config.yaml
n_layer: 16
d_model: 192
n_head: 3
n_kv_head: 3
head_dim: 64
d_mlp: 512
vocab_size: 2048
activation: "bilinear"
norm: "rmsnorm"
norm_place: "pre"
norm_eps: 1e-06
positions: "alibi"
qk_norm: true
attn_scale: 0.125
bias: "none"
tie_embeddings: false
parallel_block: false
extras: ["some layers without attention", "local attention windows", "shifted keys", "gated attention", "exclusive self-attention", "value embeddings"]
init: "uniform"
init_std_qkv: 0.0258
init_std_o: 0.0258
init_std_up: 0.0258
init_std_down: 0.0
optimizer: "adam_variant"
lr: 0.00247
beta1: 0.9
weight_decay: 0.13
lr_head: 0.0142
warmup_steps: 429
schedule: "wsd"
decay_fraction: 0.701
decay_shape: "linear"
final_lr_fraction: 0.1
batch_tokens: 65536
seq_len: 4096
doc_mask: true
train_tokens: 278400000
steps: 4249
dataset: "wikipedia_en"
Each number is 500 + 40 x the weight over its row's rms, rounded and kept within 0 to 999. Layers, rows and columns count from 0. Numbers have three digits each. The size before them is the row's rms in percent of the matrix's.

# layer 11 MLP gate, 512x192, rms 0.0821, rows 358-494, columns 160-191
103:425503510476463441463537522542514619554533513474454536528514486586476493574490584428527515494475
105:481521468513435551510495568475491496434585474494584521545594476443518555475466570471482531507525
105:518542503487506537515499516453472444569514479500496514424468466534443554529544521511502527503495
096:557513502525549512552510446459526497481501454481464545424548530586451484442588548457479442512467
081:507523537471445507530495450548553551484555515481442558583506535556544548423469497502533431469468
104:459514551521501472518465523531487592568543516502533495498504436524485481450491509495541484443566
098:467555471535452479536548500493481517540568456521526521521492454474554464509473533513480535505429
106:553524506526470538496514569474535478496428537417478546509524503528484587548554520515561528481539
092:500595490482431533450550486516480547502436565554507503500494505503464433549480507494486492501470
105:523488505457535544415523544543524536460528441503544519525438512518487469432503465484574500495467
098:473467460505596534469506447476531518449571505477477521507483544499433476415400462481539529514529
103:478498496512456451482565548491561469535549528502475507560488541473405525484451492581476491604431
097:559448520475481506536573452524519511553505495525457515529516494559417554483479495516508548536507
107:532508473507449557480537547551526474534534502476505507480446473519449411518507452490534515495480
103:550496521549457501422482502489523504468481465452500461535473446546556533554536522522496498478547
100:466494494476494547478471488451505487479487530469517534510510518519523492395449459521456470523532
105:479435499505517495434502547538474532505579469493473528446473503516525531566507518544478477507465
098:497473497434494471511505556484439449482502556487502463506563550539424434555548495449468475519484
098:511489451500488556527439519550496499472536495621520506483460539495529484521478557622457464464514
101:504502523432516548556519602507507412502486540567471493521512497447549527560478467564494480552462
098:504514488506580606430548477481464505560502537487505494499522520495497434526492514525512510452464
103:513497470509465485512458485488521528565496501484466505488545558494472506470455595479495516504458
101:471464522527511474506454504465541458526542494505439468505513498399521510511453505522510481523589
099:503483507568435523562467465555522454484505482429501481483496542508442438471522545567558471473502
107:561517505546545576453554420531470539542525535431513511517480482582487518525562453465479503474441
102:474502495568488465532522442511511466551507497467512462457581447494520472455522543525464457466457
102:600421479499527496519513508456471434497499420476541467459596510525487523460487478540492524475524
094:521511441497478515485501464537474480421510454397499505513542531533473508539528529489563551473541
102:472495506439474498539490498513506603500486451496514491504495501507541441510492532527542495541533
103:569577542404461464537462536602521536491427510560525520506541433507487459450444495469422548463497
107:456529464546387447504531471462495539548534491499561487519495544491508518462567492445512572625463
097:457520468520512507481557511409483506507511557509498533510449465495464539547537446482499506412447
098:468445500535485429500471444552520497532491555526522480504533485512527511520526495427562484482493
099:475493492462521546507506546460478489502590454569499484431471484485518556433473518455541489541542
101:484456500468541542407489536551512516494470432479539546558507498547532449546530451510436516505595
104:474561508608514453527486577496461473554496500529534454495521439532441512459541507449517549485495
106:477500456492507446405555506482501484452484512559477530571567534544459498537509461366525498535432
099:495460564555509515465513455575511504475434582438496502473529484531538543500499516495497515545511
100:503531471530461487497510512487528515499453480397516549516559525550489486472492515543474508492501
104:445527540518514434513554496505495497480515456592486495456502494524489515506547456490500483492494
101:553505486459491527462471453447490509482559518494513510527568521437558503484543442514529479475476
089:481479547470528597502531547511445510517505516482575495504466462491577541430525473507515431482549
106:535508459494550541520496523518515535519515519536412477447515516428464501426498530528483479507441
091:423444483460480525497415512442558555464440476542482472530426496505434495512489545473436461461548
101:516501475548559546466477522502494467551429463525496491519395414464503494469527446458498493537494
104:437472451487507468526524548505527598502503576537492488490476542458494540510524459531493495540427
097:485545532528513522518516508498502554513492523604467506576531536487488471506498426479482499431432
106:504458450446507544501477435529502502489390456486559513493494570537489416502461498384532527535474
102:443498522514502505554551500487489453553465512483511508497535478458482552494495482476490531540496
100:504443503448511504478465452682541535474536577527436549491580481513428590454484532543514554584499
099:546473526500533602551539485492532529572485521519502505478464502415471535503487519562435519475519
096:604476466592467516499548532538486534515490496460474479478511459522458546438513525533508477479456
101:441476513496505572437509537468528480447470516436513514490423485492534545572524393467525539569460
105:523487483514508490482495529407478529481395552458488470511496526488418461458539525529535500475518
083:477457501529507458465529558582428441474463430511562494488525530502522547512509516441527519521446
100:510474488520503512508438421555505482457484519573452503559534489550497528415471421496511474538475
105:549515545550448479522471398555530495535436476553488472508517539454574490499515488563512533534562
105:525455494485560405528482535517524494585502496472528509551523516447501503565502566513507519531576
086:571505464437469535586542495585480545417506505512475488526504525480469474475542537507569529488488
106:504422483529467531513525528465531471497526524479476512515562469529518422574453537567503490509497
105:452512484462498542514510493443481470434508455489490532515487529462503534605499567499553464580526
100:499405595526477452547470429535518483509406613512540469444508500521518504490496455499395455464475
098:407521574518470520506514524517501516496499515489488486483504502503548507478531453391544560501487
087:471523554444492519507431478491576521540494540543550425558478472508489498464468457478515498474533
103:423468408498447495537528485543468466431447507577478499483444506579438491478510494391477509537516
097:465503529507566530532524404551513535494484543443556457480465491488538482550563498524478488510522
101:556512545531496521484500537469533549574497473566530490469469497517452481522574504473473501539512
098:462498521495467528533550518463540536448567526487504473457459452396525529511518499419525494466476
101:503509605454515454619472461516541566537493489560488555461562449516497540501453513558495524528367
102:595457516444454465479535392521478494508527504496521530518442520422510494516483510586488459415565
101:505420457533535474432553566500493556531568550409569493483539536443550508461502423531458464460549
093:436477450531475506523540507468476535540462466541494526546516480471505480535541496502511513507407
081:459517587438460513477506519494462550533508491460488559462442413482537507481583490528447510527464
093:540496469531506501506516473469490501536460510548559485499492484521421501489491519503571471489500
100:480539451491583490507510411536473541462444532438466522533503492541434512502529526484456512465462
105:610498464497477522473478516539543510509541511460478532493542465474461433492547588529493459503499
095:466522530500501486417485513498511492571467532489511531551498443465496556537486553554517487546510
084:456525495526440431511606481513491497558490446527509508475437500620468527451500527498573558554443
104:435530535468553487537431515555476476588489528432470531530494489476449535464504513461541540423455
098:508466500528542448479482435473488526511456534550531503511551489567553530487458490517475484519498
091:521599458485483513466523446498432559505493468594493456451521505468483572468531509408433528422519
100:488503517486460480559464456563507491453519476517452513465502469546448565527499444457518461493553
102:481504491446501576529507562456482502488553460531424518480465512505502465537469369523555535489496
099:515453517582504450507528479546489502576485540452460504490424478573464464389440508546555521445503
089:532537540517475430508497492505502523574440521542470510444516483488569437435488424504443475467495
095:467472520486508518463487552479476519546528511569509467540454538523507475534496490474583539532570
099:482486462510555490513543511554510470482368487512460504489472456485549394516543525487545480484519
103:498510498530436484570512460552507509474557509516522546446541457516490568529509517493428484461510
098:463519479554499470490504463432493489436516530432499483444551481449599626526470467547540558529446
099:454551470505551538516525492499530424507553565509480448517500491503485540509446504466488496521523
097:537475485406520452524467522534542520549543445491487504541467476478528455497511508563541431575421
103:521520493528531478544511581556500481482447520534482504478497492510437528509495494425513528464527
097:542503488500464539458564516573487514535484473478500470453494484382559516445523515419426447533492
098:403516475469499499499515462483505475479578520557513501528476545446462457422490451510491462524563
100:454500513511531519568524527405494477479436538572543505457488541462486510557534452537489500534477
104:483550536504488536466468451497512448544534593483570477479514483493487510482436506455533481550531
099:411509488550499510515493505469532439510455558485469508492490392560513544538537465501589491451547
059:538449472508495443537510527482584490495450545528473420449563498533489429494440543507502525535499
106:469530464595481444504465499433504478501481436500570498497447506547480509482599489507463508457493
094:505542527501461571491476446556490486522516520463526495524526447549505485532457388484513589500442
106:451561507511509507435582475467487455513519559519543425571472501481558484529439438452474516434474
098:484460452553524501486538532529514435469530465478489543464539523555529516530522544496423491524533
084:512540451483531504420497511493495489470439523491483436425516453456492523528565541466477495583507
100:511498521525472462531537579552480516471483553516497495497442478518492473439441461506530518489506
099:519484536471504520498511561561475519497558467471509490501636479449480526455542488465481519524486
092:585464521544517452525449560557453533513477520549498530454484501445525430443519491526525501527493
098:504502465594543532456534483500471502464471409533555501551504547548518472515470523636479531498543
100:499596515398457554497510509504521570459549451525470479565598530525524496432479464539540510530520
100:451523500514494541473429499508529547573599497551526478524533479562486490422526520433433468521564
094:502497470514576504499459494519481453532436525512479462470512542456494456483489463517434507617543
106:476470513497505531549505491475512506492510493550456492501423473426503500488484484487438499507529
096:522479507523507452580508548526491510481430446591465534502487502410490521465505467550511524432550
105:474511534546492576450493605445492475453445477526532506551513497468526537451478529501474543522502
095:502507484502513502483532521482526464502507443523509505423449532542537508518468519542482540570480
093:484441459522520512475532544564465461561482464514451519559531496449533523561465523506533575506555
109:469468493499523597533472558428521549436530472464514500565464519623433434489508539495525499506472
100:546467560520443466494450513491484516528493507492510494450500532467523458471548519509547453542543
102:498520444533504523526504529501513508582445528489482495572484454492554506449474499480464485411480
100:467589508409490455567435463463499499503494552571512485540558500513554548516502536488517520511516
102:511480580543399499469477516490530462596530458525505507478493499439461540495468519481516503509491
085:433476518527532482514495506498445476424502495492572526534457489437536545488496530496454438502502
098:469551508492553454456543452628533504539462517536496511511457505517511444496577533511499520456526
106:518493506546527510476558512456519514531550484480539487513525475536499461501573475485539480506464
107:484590630524535515530513514483517573449523552485459504513508477463494508483425510424516493411510
100:509462517509538615478491361515489472499500457490569526571515508543555496526497517519492548488480
093:461455546453432507528481441467507490439527486527515509542486508442500524486482574562486493502500
098:488568527553508492472434502495524581522490584499479522470465478513547416557526498452459518489566
099:504534525537447468526454492532480489474514526568524496478481499547514468444443442440540514522519
104:463596467538593498504528455474492452488473523545569473555508473537540500486545475453499520450513
101:495401493535450493494546510484485515522501512497431473527542531513557536581432439419499512511574
106:469560565488540528540470510544542523513621496522537490569558511519455519500533539480467523481521
101:518454507436541522485575478484517449459557502457490508517481524492563452541525422571521412516533
097:458475530560553535607506486499502546460569536561519501498486447494528558494517475487514481405513
103:496504478579515505475444482425484490480486527537519494526584490529416509552464496480491542431469
100:418512502510514499527438562501519516543534501431480516432545500481564520520534499537432510483477
095:428486466445490498517472478437494434512507500497479505519498469535437526488506533452503469543546
090:509520460572447530410485364444435433529490505542585440534528464518486480515526470466551479420433
# layer 11 MLP up, 512x192, rms 0.0821, rows 358-494, columns 160-191
102:490471496410457521558460517518523484534557483477457485444493528577486510535416490548555524511544
102:432488540541456511604543469518507372467488483506615494567561508477507497508524528469483493464588
102:513522539459509489480464429462486532460509509540482466508504483443447543428544496525543488471482
089:540487459516531549433499525455526479457486488479496490491480480479563509519470490508587481465453
063:482469454544568509465464560485383478464535497529562524481471481503465503570519487479497575498534
103:485506532569481468474535568453551494505460456540515486578499534523493511467537503525455520526507
099:506561484556517503541522462510491503527570505474561483533490441460557432478566493493525553509463
108:563482574526547437495511562515518502518476458453479502485490471508520578577480554505450529519502
095:463554541441379454502495500552509551489494489554535534494515499459522465480521526487544549571474
105:473561506461514494461552494500459553499488521486479463531435548454486466477474528466518524556519
097:517476497473521508526503585465501507498537585460538458511547472489520408513496508478519479501479
106:532501480500531476519445541516533491460475455539490519485554536473463502509467516531510549576423
092:472512543444500498501660428540540507502468530481447476520499532518498510482517512549421522546530
108:477498484540508421434595546456502484535486432568497493557459523442451532506531433462485520531490
103:495519560542485483540557526497524509464423486569494511503543532507486443550533477434518508440495
098:496533461493475511480509500495507486481522480528556502533461473466539473465542492559482432450617
106:487559490544457457541459470469534551484482532527477493530527468496451565462489509469565453494438
096:416433477478475477466397518489521429481474512460502489496551503500528519486501480442458490488497
097:518504441511497495472472503548494501472501582505458511516589487472471483535490573520410469509498
095:457497525456472486529517510576485522513522511503424525449518454461521500498551509542520525511452
099:535496484492495504510486475428450518534494531549504470573519551463590522538538506428499558484531
103:540465507497511510380571450510527584527521452475512516460437459483559480486556459402524509448477
100:447491505472443478532458518538516529538520514507520513473436477520546462511483457509476516373455
103:496533545561503495495516539567506501517510467502489516525521445482555510571490496439559496484426
107:477465552481496505509624497515472435545518466480486478465445510501507453495431489524501502471529
105:469564540581448453472548600529523606479554559538456482496457461508540406453461488525478441505496
102:519477488527589439513479485531489536489482552504496557463488535533453506501460483529491463501420
094:453494551450500523510413479453556498507436480458572491441472474494481562566498484534498471504489
104:553578539502463554518375560509492493529562496458457490535500576486454524543526530531490493484558
103:510439477504445517559475475491473504500491462504523493439501463526606538516489567485405510559492
105:531502573579427457535465531486511526497539570517508498524517468363516467451530486542543435561421
099:480515492527481479476491477410466509475497552530505448405572503518433510508544539481500516511535
101:499526527439496476507484430521498447430519557540493461504531442516465526595542462500487510530505
103:532551490492546487410471464502522516504464548469493509523496505487468432515601498534483500495456
101:466555514538515472528542582470506475576456532505476487450507510537531509453522443428554530438474
105:514549536515501469482431494541504506447493457529459526448504494513404510543493570553496501479467
104:555518492486583458595520511489500454515492469465519469470564469481542488505522555527558488469514
101:469543459488530465565423507555559448514525486468470454562463524495475501524501544441515488408546
103:539536522440530477533444542486496502473500416538483489517462465500459530485566559527568487472445
106:492522459443535522467556511486506514520611473522492479510588518497505430498430555453561511482532
100:501534559522476464523484477501493400515552445539511523536554466447522464526488461418460558442517
091:534534418488497455508437510493491492529568505513540508562454477503545523507488507563559497511494
107:499468574468558521457447418511553477463481511496513522524523510546555459580495449504522514471479
096:575598433513554515489557479500513550487527525461516480500600562499429489594548458493529554483501
103:500451417492468442508499456512495509507470535538485509523502505446442546516557515533516497490503
102:505503467508467490538521471483471459458462558428479498472452467488381464535407508568505496547527
100:533449562469524490542489419518492480536488419498482496502503504593506517493389496449520480436420
106:434465500577518508437579497439522516358453474558485513524526578520404541513514495504457552464435
104:516451479561471565459589532524509398513512506459452465458472590508434550508458437511470457504477
102:533490530463446456449531431548523540431582442480541476526478561517443522566456518481484507484517
092:510503542388530452535460514522539455579547492547499530532521493492466504496445432547483479500493
100:444468518487463445491526592523491545483395574474477511523517495471463514443563503533535485435471
103:508476429539479512438483576486464484440442462479513493470541549490461457566526477454504474447526
102:544449511496579527444492398580477507468530494475463485539519504474564501424508557483540571497473
080:477491502478478501543500495454541510502565536571462579566459501500567519450516447516485520502472
101:441467499532516495491464466481524413491454499498496537570503459535470532504527481506434510518456
107:523493488468521533502494482508521493440545409508502527506583530548534423485544423483531522506491
102:468473505460538480498482440554468535542471585512473497466526460521530560406527516548565501473509
087:560442478546550494446526507485484486487554480504532521458457520416514474523435511485486441483492
103:539540397486487543550502477473474437490525498430449495488578514580379506432519484424491522528581
104:515471439412548496414467528525539515525516549456544507533478527587480480497508554491515440527585
097:494563458536562488549502516450505504498538439515515481499494405455499534528486506454517494486436
093:436550556507530528512530520574447479493571524468558523477484504425559530436519453460519549498530
089:572456488509513602436524440517494501512496474454464468456533488470535535529509512498434496526478
101:441533522550532518620463576484512481538494438514456523535496570465449467484511487494517497461504
092:540559489502511563506557485524527419500447572556430510547493514466417555517562474559468542497521
104:510519523532499513447565526533521510521472504485534478468529501529434509470474476509467524411490
097:539462506568514512506540462525474490465517500463509533488479562521514451484411507486460460449510
098:588453456517463464531445544537490565481553436534489489425531545542469497428496479429544496513446
105:504481502445500549489466474456554479448513513535473510468542461544595452533501474451433520436498
104:460480476515495529514500527513530493469458507489436517509504530503537519523552407414511558501477
093:469489468522478509424447480450521493491533467506513542535480457466608471455531394490514491531474
080:566493479457567444437529506479547506485443512526462471523524550517495467528503476408509508493550
094:503553502580504496418478492496477507506457528456472490543410467453561499544526450564438512519535
102:472498457514474535465448518469483570545512518505468473526561520507480447457390555471490486499572
106:473520512521524474444539488470496523447458502521504520514517530499448549487585487467526444475437
094:411499518524535510465486461513518473452506441591534536522417525515523386410525427483547487507520
083:460484502514454484475515513497478463529488521556460462514441463582446503523457501534529429495519
104:432603480468503509498571503447504574455484469512557491482518475528483521505522456401521482550434
101:535568564497513421540491570454503534488514491575523511501518476533475538550506521476534544595470
093:527459504510489493493529464553557471506515529484591503498422453523447515478496461515529477483489
103:526507579547533483482459462514509574502509456529552476591538556457561479491462505544532556472490
105:497473528513492491436455531442507529445539527499515487509416517516525461564490548559429523477507
100:475508460518482512504495493545499516451536529434565504518550447466448496549445563489507496463487
095:485553491522486535422405488514469571482476535511457481426514471467505471513482553471498537504530
093:472517414491509502439505514524510502448492438528588542427552500460482484540460548543431505451531
097:495465511558489513502465475564520478428542615515509525469522418500447421501525520486507532530533
099:461455540436458414529551431459491571529526526455519478460520478479516517489502533489491477482412
098:462504478501534550568502500443530498519467453482508518480485506535521512534424469492517565512550
097:484486489471427420488549512542527547543446492506522521483563515554490554469442421469499471484462
097:504527518513457497520476427499539518498503468477486510498499526453445481501467479518496441544503
104:466548500503472503542479502450494534568538520463461485479565455529419504482528540467484501508506
096:560576546529551475559440539484493494531475568516507532520459491464499513501578492578473448472435
097:430532475503534532545440526576503533546563547486450498458519574470441466470537518514558494523483
104:487533505490580547511558486499504439502440449523554468462537477571554518498562494485475469482481
103:538527362517467554481433515451499545527438479511501506554522531509493509485482557533513463443474
097:529443550480475524513380399499499522566552526498506496471531504531500504504491542428580469532554
066:506506451491471497471549485484540471516411527496496451434507479458463503480480518471499571509543
105:479574505461562501504484484573502537462498517476496502532467540502553556484511504438492537514469
094:504400470552458511466521497476497498478469511463495506512531482455481554471486535476458484543469
107:467501466442476508487510485566535513543471446566472486411448466555515481500540533493546511605443
101:498542528518560578507446487546544493514491459478486528535549504520530406542459452456521461446418
074:452435534483514482534584470497558503564508465468482487565485499525503440516556493478522496427518
099:512504495449487526470426488532597462510455487480468517544502397433431442546548487516493495510451
100:504455484508538524535494404435527466456442518518462488510510494529468451571483480563526476440503
096:522494523531440519449535507495494519559545579470573488449538483562526564518467459478571497513515
105:522504456503474537567524489460516463548506503570527508505523489451589519476512464443500440455485
098:473507429540557537570520542532478465428496471413515519523447586456500495580584469520495530560491
099:443481452461528484414382496423518565468588475547480484521509462493550451448526516543534473517489
089:461523530506571459462445576503437441555487540551453477442471501529532488460502484470539487525543
103:469494510525516522421477466477490551495521523578502471534516508492539510488512499577480538458516
099:607505600475550439492523535488498520485485509485424482477508442498495490506582516504551482468417
102:508466531475530448468523548507462507504480507544510541501510472574556481513483460528518505530582
098:451500491535551532466466490525516504499506433467469553442524528455549445517495491565503489490451
094:574527509525524492458439448488483529447552542414510505470468456484476447471459508515615438416426
108:514519492471541459588618451531489476439490500490458534481499516490445475555503424532526527560536
097:480436511537494535522453471475416468524485417563503478472468449499483474538546511467478501568557
100:523510537496569540464567450586519461467442539576488502512525527475539504537610467478582475501547
098:509504546430501471530525539550501516540416529507506508476503492516559449411394492447472473473469
100:541502477500526470489478469422510467531409494526507459517494539525557464491598539524506516537627
089:497453513428553518512470546508523512425488460471475463474500491454523558451542493476473439477502
097:532489458514481417472491538586520510495516527527461503452465435496521478509503440457499529515558
104:496505511487519454464520458456544473484543537479492490523542437529506606536559547426488471497570
104:471452498430521524437526474488490443520577533501480528512456490534490471513452484421477505465393
100:509542527454457427530444576468481530434533521500514487515578526506513473491526536395503495441566
091:436450548537496555502469477486511456528504492494550505505501528494432535496467488539549526498416
103:515527507443518601514435528491451450495518545479464499464560521440492486490519388477559450545506
102:489550542577467433552519551479507497589546487498504464505496502515561468440441523443481489439501
109:459567524493493562523459455541495526479502474507472547514540577590523495499569544512518484482483
102:517530526537401496472447505406487495423454540521528470470603459482513459450479475482485490588542
106:535421486450468521490605521513481453507505507404545487578458492461517514508518525524471503532511
104:504558524535501450476496511546510458486484558494488484499591506521571513504508506488439527479509
096:496492472437489499451439537452489583493416557481584522537621420442551485506557496483522461535512
104:503488476486559525520467534493480493501517475529541490473521437481460491456499552470472471462427
101:490562484519532439454471564476489436422495529483495529487523492549490423509466517410480492517605
094:486466472477464439553466520550505509540482495546451496545544526513459465508486525502503433508512
099:503606481451546463457488454534545467519433552503538426495492521422493431481615408442437498506476
# layer 11 MLP down (transposed), 512x192, rms 0.0764, rows 358-494, columns 160-191
107:512569521495477560478480528536460549508525470464521472544426484489411458470507467496495499432494
088:467465481506538485519478509462395423456478541476430580503495555513440521518466481457601478465420
105:523505453560554528489447501448509488491450452515520549585484550574448520473467560515573512553456
098:489512460444494452509431564516411517483531486507511488500503447520458472421480538507450518545496
077:503478458554523487512539481497638523470452512438461430456448507430517549520500538500455468491564
093:519543523455468484549446487504674500573491500522486452490528454507439586479486546506461557457479
097:537480507488500514513538559505385520492518477494494500472465489583503486448463440527576504535468
097:467510523544580504451502458533329565457467474555484573496507503493547435517505517488454469505448
096:492541491516504469564426442471441538519570564475551517427519525475485500417439470486469497540482
105:509576532515496490457490493522478525476493525486475475539477495537525422464545522475479502524498
101:522505509538521462417491489502511556502503398499553442485545514526443496538552550490490515471483
104:433415458496492535530439492538380436514498491512537556521472447460523471509536524477421509450522
089:491519592512471519493509484474366516488509490463511531499464491536534569493389511462632480436489
106:560500494446481450507491499461412539529509495501468491484453467475536464516537533564473473449547
105:589535471452475464485494416534505558377488517518477514459473488555544481444512479464539454455568
094:497511490431539485508512415521477506497498484517434514497497531519549526555527503535449494531474
105:469501538520535459562472506522512484558496455507438443447463561539536491466490526460480505508563
102:528465552531563464572482559562524504449560514496461539511518473479567539522534492533466494429507
089:506510489495492454477503477472374506495477505564455543529522428575467522458417497489457485448526
103:480529518478427510480472458587438554484490448485456511467500433508493512484463594546582482452459
098:489451500525495489561536450488557460548536450506545529500550490506512472455506487509483481455460
103:574503456430471550507539524500457483529454433492495523490500457481484528478499582403450515512481
103:512496459538512441478498508494395504477483522501473499524470525485563506425540410541471525409536
102:516427495477530509492438455497539487553499502553492485462494539510488514437442474420514483520470
100:508472537478541451584428474532480549516462483573574504476502535530529451527456499510525512478486
111:538485460474490511569393460468362478525465554517498512492506486504505472450503431424512498495494
104:452472469524658482481489558501474534589511481531529470508482454512476524470476510484444454485490
094:535510502519527450473505474569428490544452480497501439483531530461492541456450521480545481481524
104:485439519532534497503491391477527585468485419478503512464490521532525524512487463518474512629529
103:452511458551477564470502551483612426529503513483498515493559443571511489504456580507491547530516
107:521557511456516545530467543473609550484506622491478490439471438479528482519529456417482508436516
105:539476478550550523557462518511611500412477466427516497496483478458529504525469479441465530477456
098:440468490469461522559556495480470510525494524439432527510517498546464456545535506455512555508476
097:589527478498497525414533549427544442503439472427494482555469477446459465474541470545507498479381
102:474521436518482500540499592458561551519488549520472518495509472518536508517481451525551493509452
109:568438508415494457482488591495655474466488468502467513495521525499371515512482456535516463528528
105:485476569493482469585446507531709449489479434509498486512503439478513515522462420476492504490545
106:544509512544489500426565476496398472468463481517531503485603456505570507524536481540535484508621
106:507485371509467547538553565458395485508553543473512509545475508509489496527519376472396501493479
105:503473470458506568527484525449515464452552491499500508468475496439500455559481459453517511460525
103:507548431559498480470385479468544480464491473488503500505575489510456522557460502472509450483486
094:480606506500545547579489457498430523421501491477496509559537549511437496509546513463479507469443
104:510468561468475448505563463503505477458528500549476463458538428531437474540539573551432472550451
096:501502408413448541459468479465503539481480583532526482465464537515452501529476414506466502548551
104:516520502574446438488519514512431461504504559526507465493481523547480449477595482454457437492502
099:471430554519493491491433526514642534530495553546495465506534488508617516507514481496522501605496
098:536465443453463460451587465507429471441471479535534449512498525551514461517467511509524517481481
107:468519512549507539505420454496618480471494548472497533500497575471459520514538491438461506516502
099:504551420508455536437593536472530455500521498493571518428521495477424489474463487501420507537482
105:507531504524507475536401446523393455510515495495517467484565477482473451518523482491429488476542
097:482439498461538517505437582461525546569540505452551501524555477555477497491546409509509538529496
100:555491518503458535549492488527502360476510482552524495469451476486492483520553437538552479473493
105:460587493531510513491610530453499500455486486536479487509547505522535470457454531513451520451447
098:499478484477481456492563539516342489422493568499497497495501554573526555521550494538476547490613
093:427568487456513563529431451478513538494468504528474486577476550439456578542442552515488546497496
087:476478505477416514571509526499359494442508492444466575507492570431504457512488519535559480458559
106:512526562446562492519451566433501562554511464524499471526472501481491553484492521529507545500498
105:451523560482482436441454524498518483451468461540510463502488466511447539481460468544497486539532
085:503472553561542550429494454535543487469534479522530435499431524473431518514505487524461463505474
111:541522492525436518575440516418651458475528505455451517444502548560474511517494505532432499505451
102:509468532541491514509529463528477437465493456503488443496431450540459482541499450509508473490515
100:473486570502539473427534430517524487483504566580475523461544563492461480533525456462437515495506
086:475488517498473492543518473495434505528497506465515521488457426499529475475455544551528485616536
096:531485496475526558486460506555606467472539503531417476491538488469517553499497524482485485475510
096:515472513465470515526464483559490516544510407551534479463518569469587440468580532461533499501532
098:528507517437609508476506488538645540476472491560470487482490507529497492488546528564456467469511
103:449559543549558552540512523522357477488543534517494505521525516526532460512550543416473481496576
095:427539497523471420471572516528543457438446545466442413568511476469560530464539505494507496488562
097:473536503483488562470515442477496522503431518486380503513526548549488526518492580513476489464474
105:455507520516522461528536509514584464499479458484494475527457441473553491522494470467537559472508
105:497505502470507503513555480466579434478550520488483478521514526411466565517442472535462520474496
096:507468441476511502546535541557522499526453438465472530469550477522539478508482545521507511497489
079:500530506477514540538492468527789466565547519464526508473483485497513518510519535559501518519448
092:494421484439531526519496475443444487494502507504506485469498454501462500455469492463534463556449
100:465433481423549521467505479531552439464442553511505463531567525565511516466469500509435491599449
111:516416508549475527454513478562475505519582532469476479502509489524431572524442516552492496510448
101:572517443476487509531474553521670517496482445484453454460536458450491500565499528485457487466465
091:485542511549475470479522536527530498453539522568525447511544485488550505538496551490502414589510
106:522464531517458495518513570541488500482442531449480511551473467544472511495449528556422503539485
097:544509501478570535543492538562530519544522463530522557515525531455559506518466511472555517568469
087:516557495467540493488485498481730461463482495503446528495498543467435526535536536462507564485525
099:457460461510522470573475417480540504502447477525468499519457486488591520553537504506471523462498
104:494467439503537547501499422413578526529540579435524482499518521469560533525498454448523532583546
100:526513397475492538477420407535540509426498474487493488498549509495456525519511548498519499477476
096:529515540528484468535496542542414506543481528520491549507453438444560524500496507588512487408519
102:476525496480453468488488509606451487564415498447459512480501469480558503515524451514537500470492
102:532534473430525504435363513526594527516503478528520472477524478553531511452463534482514552504523
102:486495455519612575479459471503542493494450519526476489511446561469474478499547534521554532612508
098:447501447521547464512440517509407556546467524473518518524434494463484470555407429563449488538493
101:542522553452597496504571458499318528485427483517515463510607500508566503514481559502488500510466
090:462421496523473462515535563501435611496500528505497531548406473486488484470517529516537492510502
101:480474518540507448481516427474541521548455432482532481535497561452431486512455484529462474450525
098:498488512490485513513456511542515485470478542448528491465491542512544479562491550547469522489507
098:492532524457552540564461542539488495462497562506510500492446574511444578484556532598493500529480
102:538487574503569484473503495529396559383550500494503490479508486505498470510532509510527475491535
104:492430548475539561508444522498550552505487488428495544521453419467554527504518514591445478434563
105:469542491449504524440579562458482478555445495538524473510439437496479513429547484556473536416517
070:532475503461508494511498515484284509454424528458483471437531479477435461516470531442475466477510
109:504428561502504492484549428541400491527528465420555491542529443466492511523430543507530492554559
093:503491476518524457493519452544380463484504466428486472489533554486468542507500508459537496483515
108:481509463464437453477578510517486520517546498557524444581529522528463506499483534437535473479558
104:432477489491459526483390433522494531484487473414530481551571525465460536510500437540563496471543
093:503485484484542485520516440566515492536535545499499481519508482464449490518565477473455502392567
103:497482538531443485520515549461684520543516526520487524523490506526503485474446543530544499518454
090:565505463476471481440538479457676450549612521535479482455476474471445530523571478540497489463509
094:527506470429452490464627546471566432504555582504504473527540516501468491580504528458490513452543
103:555593457486483558500513502496470468466495516525465456483438474551541499622529546446499529514483
101:581491548503495502541536543515519566495474541463399470532530457539477510471476478470452485414472
101:531558521526488510522473497487514478472496461467509514480404432528554511511490517510496486548505
092:464482509444454512464502532520301503460483480522512533430507506505509540455518489516581487414467
105:499497566481492494490503565458509411546483557519470495494523461455484475425463508571542480404421
101:445540520525422617575539460510481450403528553395501488528545516572566536538435491543429455466510
106:441459528431514541538412375474499589484488500548432502447480522478398571497574489497477481456496
092:518547464481538558512463466463488557535519476496409562472524537471496469483561544535502499481473
098:476527525469595520551515502445558563489483587489472494513553501464416530458520475572487527473440
100:535511520477510546578550491538655537477488471480486496509471555528495499591497519535475541500566
098:496470514454413510525461479546621450500504509538477531455480505472497524515428513490525497431519
100:477498467550518503495465587461438530514567544481511480502492403462400500422447436421510490574456
101:501483455494543540430540485522606534555506480512513458545546488527513454515498495441481528491554
104:467512592503477529567563530505534468536489521541526489458501443547489530457518462535557471487496
090:497555552520494509456475496479595516508537482552557498431452496440554519441475490504512526490476
099:523433490502567460479501513513327426454500486547536530560424456568502557549457559490519470507482
109:549505530502484501577529532474461561492506534453496533501468462498571508521514481445475451491525
108:533557462471457426497557581559503430513543508534479534503521489523452510508548494555458462446464
097:523498478477480476504519513489516504483479529469532483508469518490518426441532545477519502474492
100:543528490463497531448511525500390440516461509465502452533560466453454510465502599549552471492544
099:523457462513530503469520491518633463517511432489556447498478536449560463493490560451481516526537
102:451543537474559545395466523527540492471485493456489478557511495399451493480459425475531530532513
105:540424575523489496520555502476405477476454515464477483478449461476556526555435480492550460496486
100:509517554503487533419501463456569564496518503454538488480595502522511478551423492509464481535461
108:499471488498520432428510401503617467492488533492484518535459551609537544520474550514407521511477
106:465469504488464523502510563533584430484501471446509490446494522524489506466549487446515481470533
097:521525513423475480499523466451412570522547458475526460520587535523390521505490460499536450535515
104:517499542473442444519504578499452517540514530455479477472565503477498503528523528509463497501423
098:499530503470494473519528513547407538487468478518521508437460514486446492450550557480556520448535
086:473457477490597430486490496503312485509531521555457514512559520509453530510485570446498456548565
102:533506498482453506374452533477516471493439455505486495421523513491490500459491480476575508536623